Weights of a small GPT-style language model, trained from scratch on English Wikipedia.
Training: a variant of Muon for these matrices, 246M tokens, 7517 steps.
Each number is 128 + 24 x the weight over its row's rms, rounded and kept within 0 to 255. Layers, rows and columns count from 0. Numbers have three digits each. The size before them is the row's rms in percent of the matrix's.

# gate: layer 16 MLP gate, 256x96, rms 0.102, rows 203-224, columns 0-95
# up: layer 16 MLP up, 256x96, rms 0.0981, rows 203-223, columns 0-95
# down: layer 16 MLP down (transposed), 256x96, rms 0.0895, rows 203-223, columns 0-95
gate203 105:140105139161111126150095093134139129145070148108148179112127082131115138124097134148151124111162104133149100093167185132135095102153147096134138177128185138147109111146121151131126102161109135136127151093125139106161142165108142107153134094140131104176124097116149132096119100130117119149
up203 102:112156118154131127137163107145148138100128171095126125160141175131110123140121125118105159143131179131138133107135115152116155130100136152126093138116101062147187154108175111139119107151168132154145160107142115152119120088133173160130117134135148137087124090171134084131109135112117100160
down203 100:161134151131108133156140098160088149134100164150132163122116112166129098111078128122111134130091109128109132124118129078122112093174130124108128174189161090140127146162111097093136091145136170152120139141134120106147160120153151138145136080119105098111102141099137150141129111097104102129
gate204 108:139112135095112140139123114128124175159125108149095147214168147124150157089131156154136161146124124144105105148131108108114119150141171141120145121174130145101120090159109113118071100109118108153140126104139162159127076153149124156108125113144163146153139114101147113126115118107155104148
up204 107:128172149079167119106091083139115112140120109144129139146161095147152120126131092135151171127121087125147103135128137155109150130118118125171144123158143085087108140155143159158072124112131133159108085112136153168083130108147140119135169097127130124172107113124132126120123118131149182151
down204 100:120125097134138151162129138108092077134163145129147108144134090131137106174115173118126146145126133128140059132127115139108123112112115108118108148126133100166140114130123128132161117107166150103125088152145098139123143137148096146133133083122104052176123093146127095137118152106085164151
gate205 101:179190140118120106131125116099108132170118158098133109120161132106109112142103144158146146164131100098131169154109102159141105138105117116082179137180149107125124138148112122119113174160158142162122125143143127092158074124122128149146128134105116117121127105116154131108130148120113153071
up205 101:127092142181123143161146138122123088142104124149153098159139148095165130152139144119113164118107101093130159097136138146143145120138132100095127123127136065130110106136119128131134151189133132142136149142146149127102094131109152088131097108151151170126084070068144108111133150105140111120
down205 101:118138146162180134140096075143103113136126133100148123110119155099176109152110146143091133140159144115117129109104137159106120136091113092146142147206131119109108149139114145096108130118178143141145152119168111101128124121113105176138133149136171095090101106085131117114137138134159128110
gate206 106:133158153104140081089079137136106124164111146105133149124128144110121129155113182127124136141099143101086140117151113123117097110182093068168161144092135133121134166126081132106107105111128167159136122100124156119120122140127117117075119116126157157138090149089115126131149138131145103105
up206 103:127107145112125080141117100156126116089156103150157141134157133105154089112117125105127095109118158155173087136120102170140142127156087146146151180145165129132128164116160100130150152146127124113120075137122119132137130133135140131159142144118095179141101112122158143092086092143135161170
down206 105:098137133114096073101129153122122166123127098117157145114145133149112162149136141144093137173110108121091145124143137112162136111088103098121149133087131160113156123080129139154157105102116147165141125106114116181107134104151157136109141109130187139133164122165163170149133127104140089109
gate207 097:147080124110140114148138110129157130128146133087150124133151111096165120153095133151123126107152110136196142133139103148112118095121101155190156116153119120103174130185088138142108118126141123149111100094133095096124146117153121136121105122100145177144134093126117103110094095124087119101
up207 102:137113158105134129141098178118121105121104105119082147113140175154106152139135119142119117081152106161118112064104108109107097115143109088127133131066154158133163131105107073094125099121141121108135097119110104139126161113117123136101138149113123161141104122132115194157132113125104119127
down207 101:121092095100183095099150166143155119175153106112170110152141121122156101101125113140158141140134119070139113129154094114124128107104127143129128120110116095123126152125118075151121138110145129144146151120193075111137160100148130161134121154115127143165132112157112133102144095155092108126
gate208 106:146127161134161123116114125136111101138077112151138141123135164087141133156126108134149119149089111149135132127113107113075129173187133108125163134115128160145125096122111116120133144140157145127090143114144124094137113171188119095096108137167172115176123128102074132122124109120146174140
up208 097:140142151155114093138032113118102097146109106104142116082122100135150140133136144132104092101131135087156124130144108123126151190123103120150126151108158163114097107119145113116142171077160128141109123105154144110123113124124132124161127138126155103124117157131130137163115111161113155079
down208 103:165161104169160090147144120156155101150116108102169128139085120075110116107097105141170192106102120090183124134144132110101148097150151100133113142121131121115107128153166180122110137121137114107159125133137139100140097120133104137145129154161134146124146112175104122145152142130143126141
gate209 095:118107165147156111121070147155144136140116162159109125173164119125136138115103106143124096128139167127153112137106144176140081133102137125074142153091188109123127123138186134148138108128117132110091141126141115116110120127110123166111175155156160131139160090169145123112111136129134104113
up209 101:143092110108129163132117108158141117153109136146144092131143143107073150100159132134111105070086178112151145125100157131117145120154110140106119136155117117127147090117122171186116151123139159106123098114102122156131096128105148145094123081111157117147137118115107194156122112105104125132
down209 095:144149106131069123132136136108116145128164162047154149158072129115119129144126150138153085112123161134101124109127144114100123121184124120130086147084104102107134106106139109109158142116140092147138114095134110142148109112142162115165151116137109151145134143084150118155137161096116148130
gate210 104:113100129079103092128158139139151165074097157105099170085155129138146113140124158142119072144182117094134102130111161149109118147174104153132134125118140168154099127149134075139123103130165092133104119133143134128157146120087152098104126132138124120139125140153126114112132095161145125110
up210 104:127122111155129134118134131064083158153107098136110119136122126160124114123127118131098113122108151097151125159080139153131096111139144136118124201146125125156094141152091174123107145191132140072144100115108153095118132131141104128133149113119122144092125172134098140125169101160137147148
down210 101:146151151163151170139114109152136075147107143162135123105128117160108163137141107129130134100096105178132128072152114111126128125116117081123149148137147134119144136090128178170135151107118144117161149124095101122107118121122085138146187089109131108109163117114131090084166142120134125150
gate211 103:147138158156119117127167125146091096108165162126157147122136116089134139143146165140110130121110118107114137050129159111171127106105135155129122129112119110163120157128129140171056138108124110122174129153119162140095137167121167102160123113111147098079147139144125150123145160131112132127
up211 109:113110155100167168176126122140155111121131153129097132123145124114124152138119125090149135153125134091106139113114116145128105110122117111109112083138125127100158117083145104172128149129113160164156159103134126106122115072158117099149160146140145126104130099147077125122159140097095128209
down211 102:154115114087167140136108132166123069122104153135156164138134090177109127133100107134121161120121124134116085182120128127115098116123116110142130113119118134130136159134150103151123103134161156138146122126181116103135095104140143126145176081142105121116107061100129155157141158105152094123
gate212 107:139144131124150111146155154117137162080104188141144099132084101128142139178127103132103098117112124132177115130091097158136127126140133161111129073121126122113128151109165107157148116130108116175097119172139135127151113150122190145113189131159125118112140114162154116110119121155144136128
up212 085:129155117094104130108153143095129087108155087079131176155100167109148153141096097108137109111124138130141083113136137114115100104128120137137167106102152145136120114117089150151147113129094143126140120117098070131134153139124139137152081099110094134118158105113125172142103136129189090129
down212 090:146165106137162157118102174153154117110114145120133106097179083142134124094151135129153126109114106132122128123124091133136119154162133158108129141155152133137168170129149158142127131106178138124102127195157129111125129159080171134129102085131124123129124122174138159085148118125126161160
gate213 087:144119148138188113152112123085126063117121150150137139155091141121119136139118190127159083151142138111145119128138101132130114195102141136128128123128139174145120104179166104111108155121176127095109147131081116085140150139101116135129100117123116126132113122122171105124145097140119133111
up213 092:102151139134149135135136142108091156150114110122171109146085133137116139138133131149132119160120142138113143130140122112085150085139148080125104158157136093107069103113139152189160132117102144138152133148137164087092110121115091134139133145142142148110110098125124123145108176062170117109
down213 095:102121099150114148110129101092123137146151119116109107114145107119124082141106049115135120056135156115103140128101124144092095103171115094104108120161149116161133147114104190181176122138102136162129123109126141126143155107119115137115156097143119134098122109109139142153119138113134116151
gate214 098:134177169135106136126154125107123106149156123131123079151126093121144125101139161133102101118105101094145152099126175131094108136152133093115128120177122119160149113079099121130104158118133118121115156109118121158093136164162106153099074123134109115084122094103131104126190130122102128132
up214 096:115096136128086170111146082142132097099132119143155149125130155141144128148168142119145139114095119136144163146146131151128117096115158170121130117156117135083085136156191117106136159183128125149171110060136166132155145120112129116163105136137105115136123139120132162085114139103132141107
down214 099:156125123131107133139089074129100125138084129130144104163124092118116131144139130099073106112104108124098134152112099169135083117158139143138132133174160162201103106143117126093162105138111123088142160131122132151148125159124096160104132153142104127122166156127148146086118153142131131147
gate215 097:101110128169109126105115137130161115126122139133117123149163146099093134151098122110133134127104125067123102163151055128076150098149127148146127135130130130145120143143076134104107115071132052137167135138125170123140123132153133078125102110129159099135127137141110131116161141123127118108
up215 093:139081153139106149136138097143174118141139114139112145123098104083111116116169109093124126156116144108078133129125133114125140124122108176117147149134086131124100100096132151130116159135073111130137125118161149118105115167132146111115146123181155109110146075098171102128076169132134132093
down215 100:134132139135133170134150112135089156153110119134156156109117103128177113105173094087150114145126142169137117101156127090124135102107151124110148168151098142125114086154159184162134080109130134117112149107128121091131104086096112155094159110108102129114151127101178115117128109101126140140
gate216 104:164118148121116141139107117142192123147138113099102120167138094136143161133114131147130110132155117090115100121079109158108133136080144125115141159124124161124150133090101109141161155147126126101129152105192138063147119080137100117093104139139134148115140126128137161112112119116156125069
up216 100:096134165135135136123142140086159129154110128161105122089162156144130121080135140159112101146105116125134155113126109141132105176144164100152086166124101104147115132134139133106107114093140141128093115105112117154133181136116096093161115178122159128145117152106144147143101104152127162192
down216 104:086113111098159141112149162135101117095120094148110153136105149098154104167155111067112113137142093127144150125144126130151113148112132159133147109105145130088101172174149104139110123110123165093138139152075104127150128144099159096136132110120160139125124145123103119163137067146158098126
gate217 097:100185133109125153118150149149100104171119109138115135133147123106115124131157126130124097103146137168093123185180091154115111099099120124125109102120170128131137136129133132154133121133113118134145157097151157156145113156197115110128125147088127104100088124164082089152115104146132098138
up217 101:097125144117167124152084143102171109143123129139151154143108148097161157142112102110177130118113127137166096122155133105196129141144109109141137148111146141139101125119121096094125104102094115066074130157164142125079139124149114149117094139128134125117130152124096091152111142140089137146
down217 103:116106143147167115164137142096106151122075150114126132131133155162139124165167159156107160098153154096116148146145138139135104147115086153108112139122108139094142126081118157123119126135116128136118128186169146096120103127116148173123121109183161085106099128102105150109160133118105091137
gate218 112:104128162111140141100113136124183155136150150136171167139138115111155102115142117177107121103149151100143181113147112128127101212158143126176145124105118122140139144163097132138146121143136141117149093119119115118147103149119158112162106142102153107133146134092139137090179161133137134150
up218 106:149146117104105132107155082130129152104108138148138099133163104155129133090139130153115095117160133146131154123131092151123168169131147119190084119119124157106112156128115080130143098094151167113141114098060113146144113128118092116112123131141140170157174122121155143142142128110081143121
down218 102:117112142141123141147188112130142102138098133106101141129128107134110105112120158082170109145109098133118095115091147146108141112110145179129083133156130113166150179094141113167106190120104139117122154125117161122127102129172068127095166124146132133099123154150146126150115133117112127152
gate219 104:121154134141157111131134087158122163102093120106121122136127122122132161124133115155098166155160112127113136118118167129159087148120119132093116125151111122111159171162131159116093139149139115192100116142146153129104141153130141138138122123066146130097117136193121134170164082152096104112
up219 103:121082102155118123131122136091116096156141165144135103155141138157165121118117140125093105100113115143162169170163161128151119129107157110139106132116130098126123132110155123126151161145067132158101121135138089115137149155143114103178176144067150111119104151137134131101156125184130118130
down219 102:182100104127098165134128121154129140134141113114121129153117068124155143155134154140129138142121146188163142071095089145129136076158146142165139123159151150143140122113142153137166121164134155079105109145152125140148114118127134141122093140126138138153165098089123125121114100074145138145
gate220 113:096088151113149070098147132124152135135121147169136133116145160116106142111160148123099131157122123164101163138122123136173113126099147121095123121114123102112131096151104123110114103173152108158182172127100164123133116122083134155133108133151155159168135147134114129122100133156156060129
up220 111:145140134085099184154100143134127109088148133107113129122109100139140098156077098169133146123149163100162103174124159146106159130122115112150130129130094115147137126078155098108146123114087123122088122162160104131132122132133153142138119171094106103121127085135095131176146152116150146138
down220 102:098118110146108133146103152149105144106141122120109135174173080138147100122092106131116134157115156134151097120124131159113118112115136128133099145079132140096112137127101090106096126103138180137133154152178143128173112147113130118105061123112119120126135084146108162068147124108118153154
gate221 088:092109147160150145153071125136118148109143125146120164155120137138156150112127111144145134114136112139150096093132111113123112152124171125129176188124122097108146154182105117097122120130124162149108133121125093133125149154142208107125149190115100129117102130126107109112090142128145092137
up221 096:094138119124100129098122130087140155132145143121121107172147121153151150073123100104166116106122100124094106164092183112165141128138128169102156121090154131118135120139104177091131101174130085123091156156108133159092133127095121124121131104121142143123172153124128158136128102149142110113
down221 103:130162111108079155116110159137137139113118206134104151093140146087107119168119134164137151112159118123133115127140099139131109094157099130138122080145157145132132146098142095133167132094161129141134130100147114099139121113131071094162111109113130122122087132124150127173139154119081150110
gate222 093:103144126153179094149129118096160134128093159121103150114147121099116137105106125121103179128129129102161129121109099084119090135136097140146123136081093126156169100137135111085070147135152124146112136106121144150146118153139136103146139184114106171143113111114145101118147161140094111170
up222 096:173118146152132136111153144130134159135119109135163092118132110192152130161111103123113139155081104137142117110104150143123169158142085113095113136171135082120109141113142122106125096132130152125109099117149116106089123147107122119106143157129135067073175142096103126141093117165141130125
down222 097:101158150158137106152181136121136103118141111087152125085118117087112123131104107132127109083132160135093122146167139188104090134160149135124125143121095145142105103174070143127151160114162139118136112153141131129124112116175168153119134111135134126130100089120135146097115146092143110089
gate223 103:129113102145139121149082114169104143088115127121127123113130095173110214147128104125138128096143074122107106146131135115121090101162147107147159125098096092157142122112167086119163153110156121093169115148156147133121112121107152146123108130094142114125120121152126147128157114141106145164
up223 111:099138117105125150121097181147133161168126137170173111161147092142104125079110140135145157125108123125100145129132152095119121135080145130149123101113128142153139110154138101161172108107150119088171099149118098116111103077141113140090151147081121118130141111150171154141109118129125114160
down223 108:116148135113146113129126140099150129120161156150111128145112127131121105102128153135112148144085135110111116132145124145101101124071144095138091244126142115137144115116118169142089140152112096098142142159097073122127135113100103150124163151115118164118122136132114120150131135134181121121
gate224 101:097144141138153105119149145148076133122126139133100112109116183104129165129138141178116142140151146106153095099117145098138105121108124106139103130148128139125124150134124125096111202149116136141109149157128175133117147156134095115088112140079143177103098153136152135108113157095075116153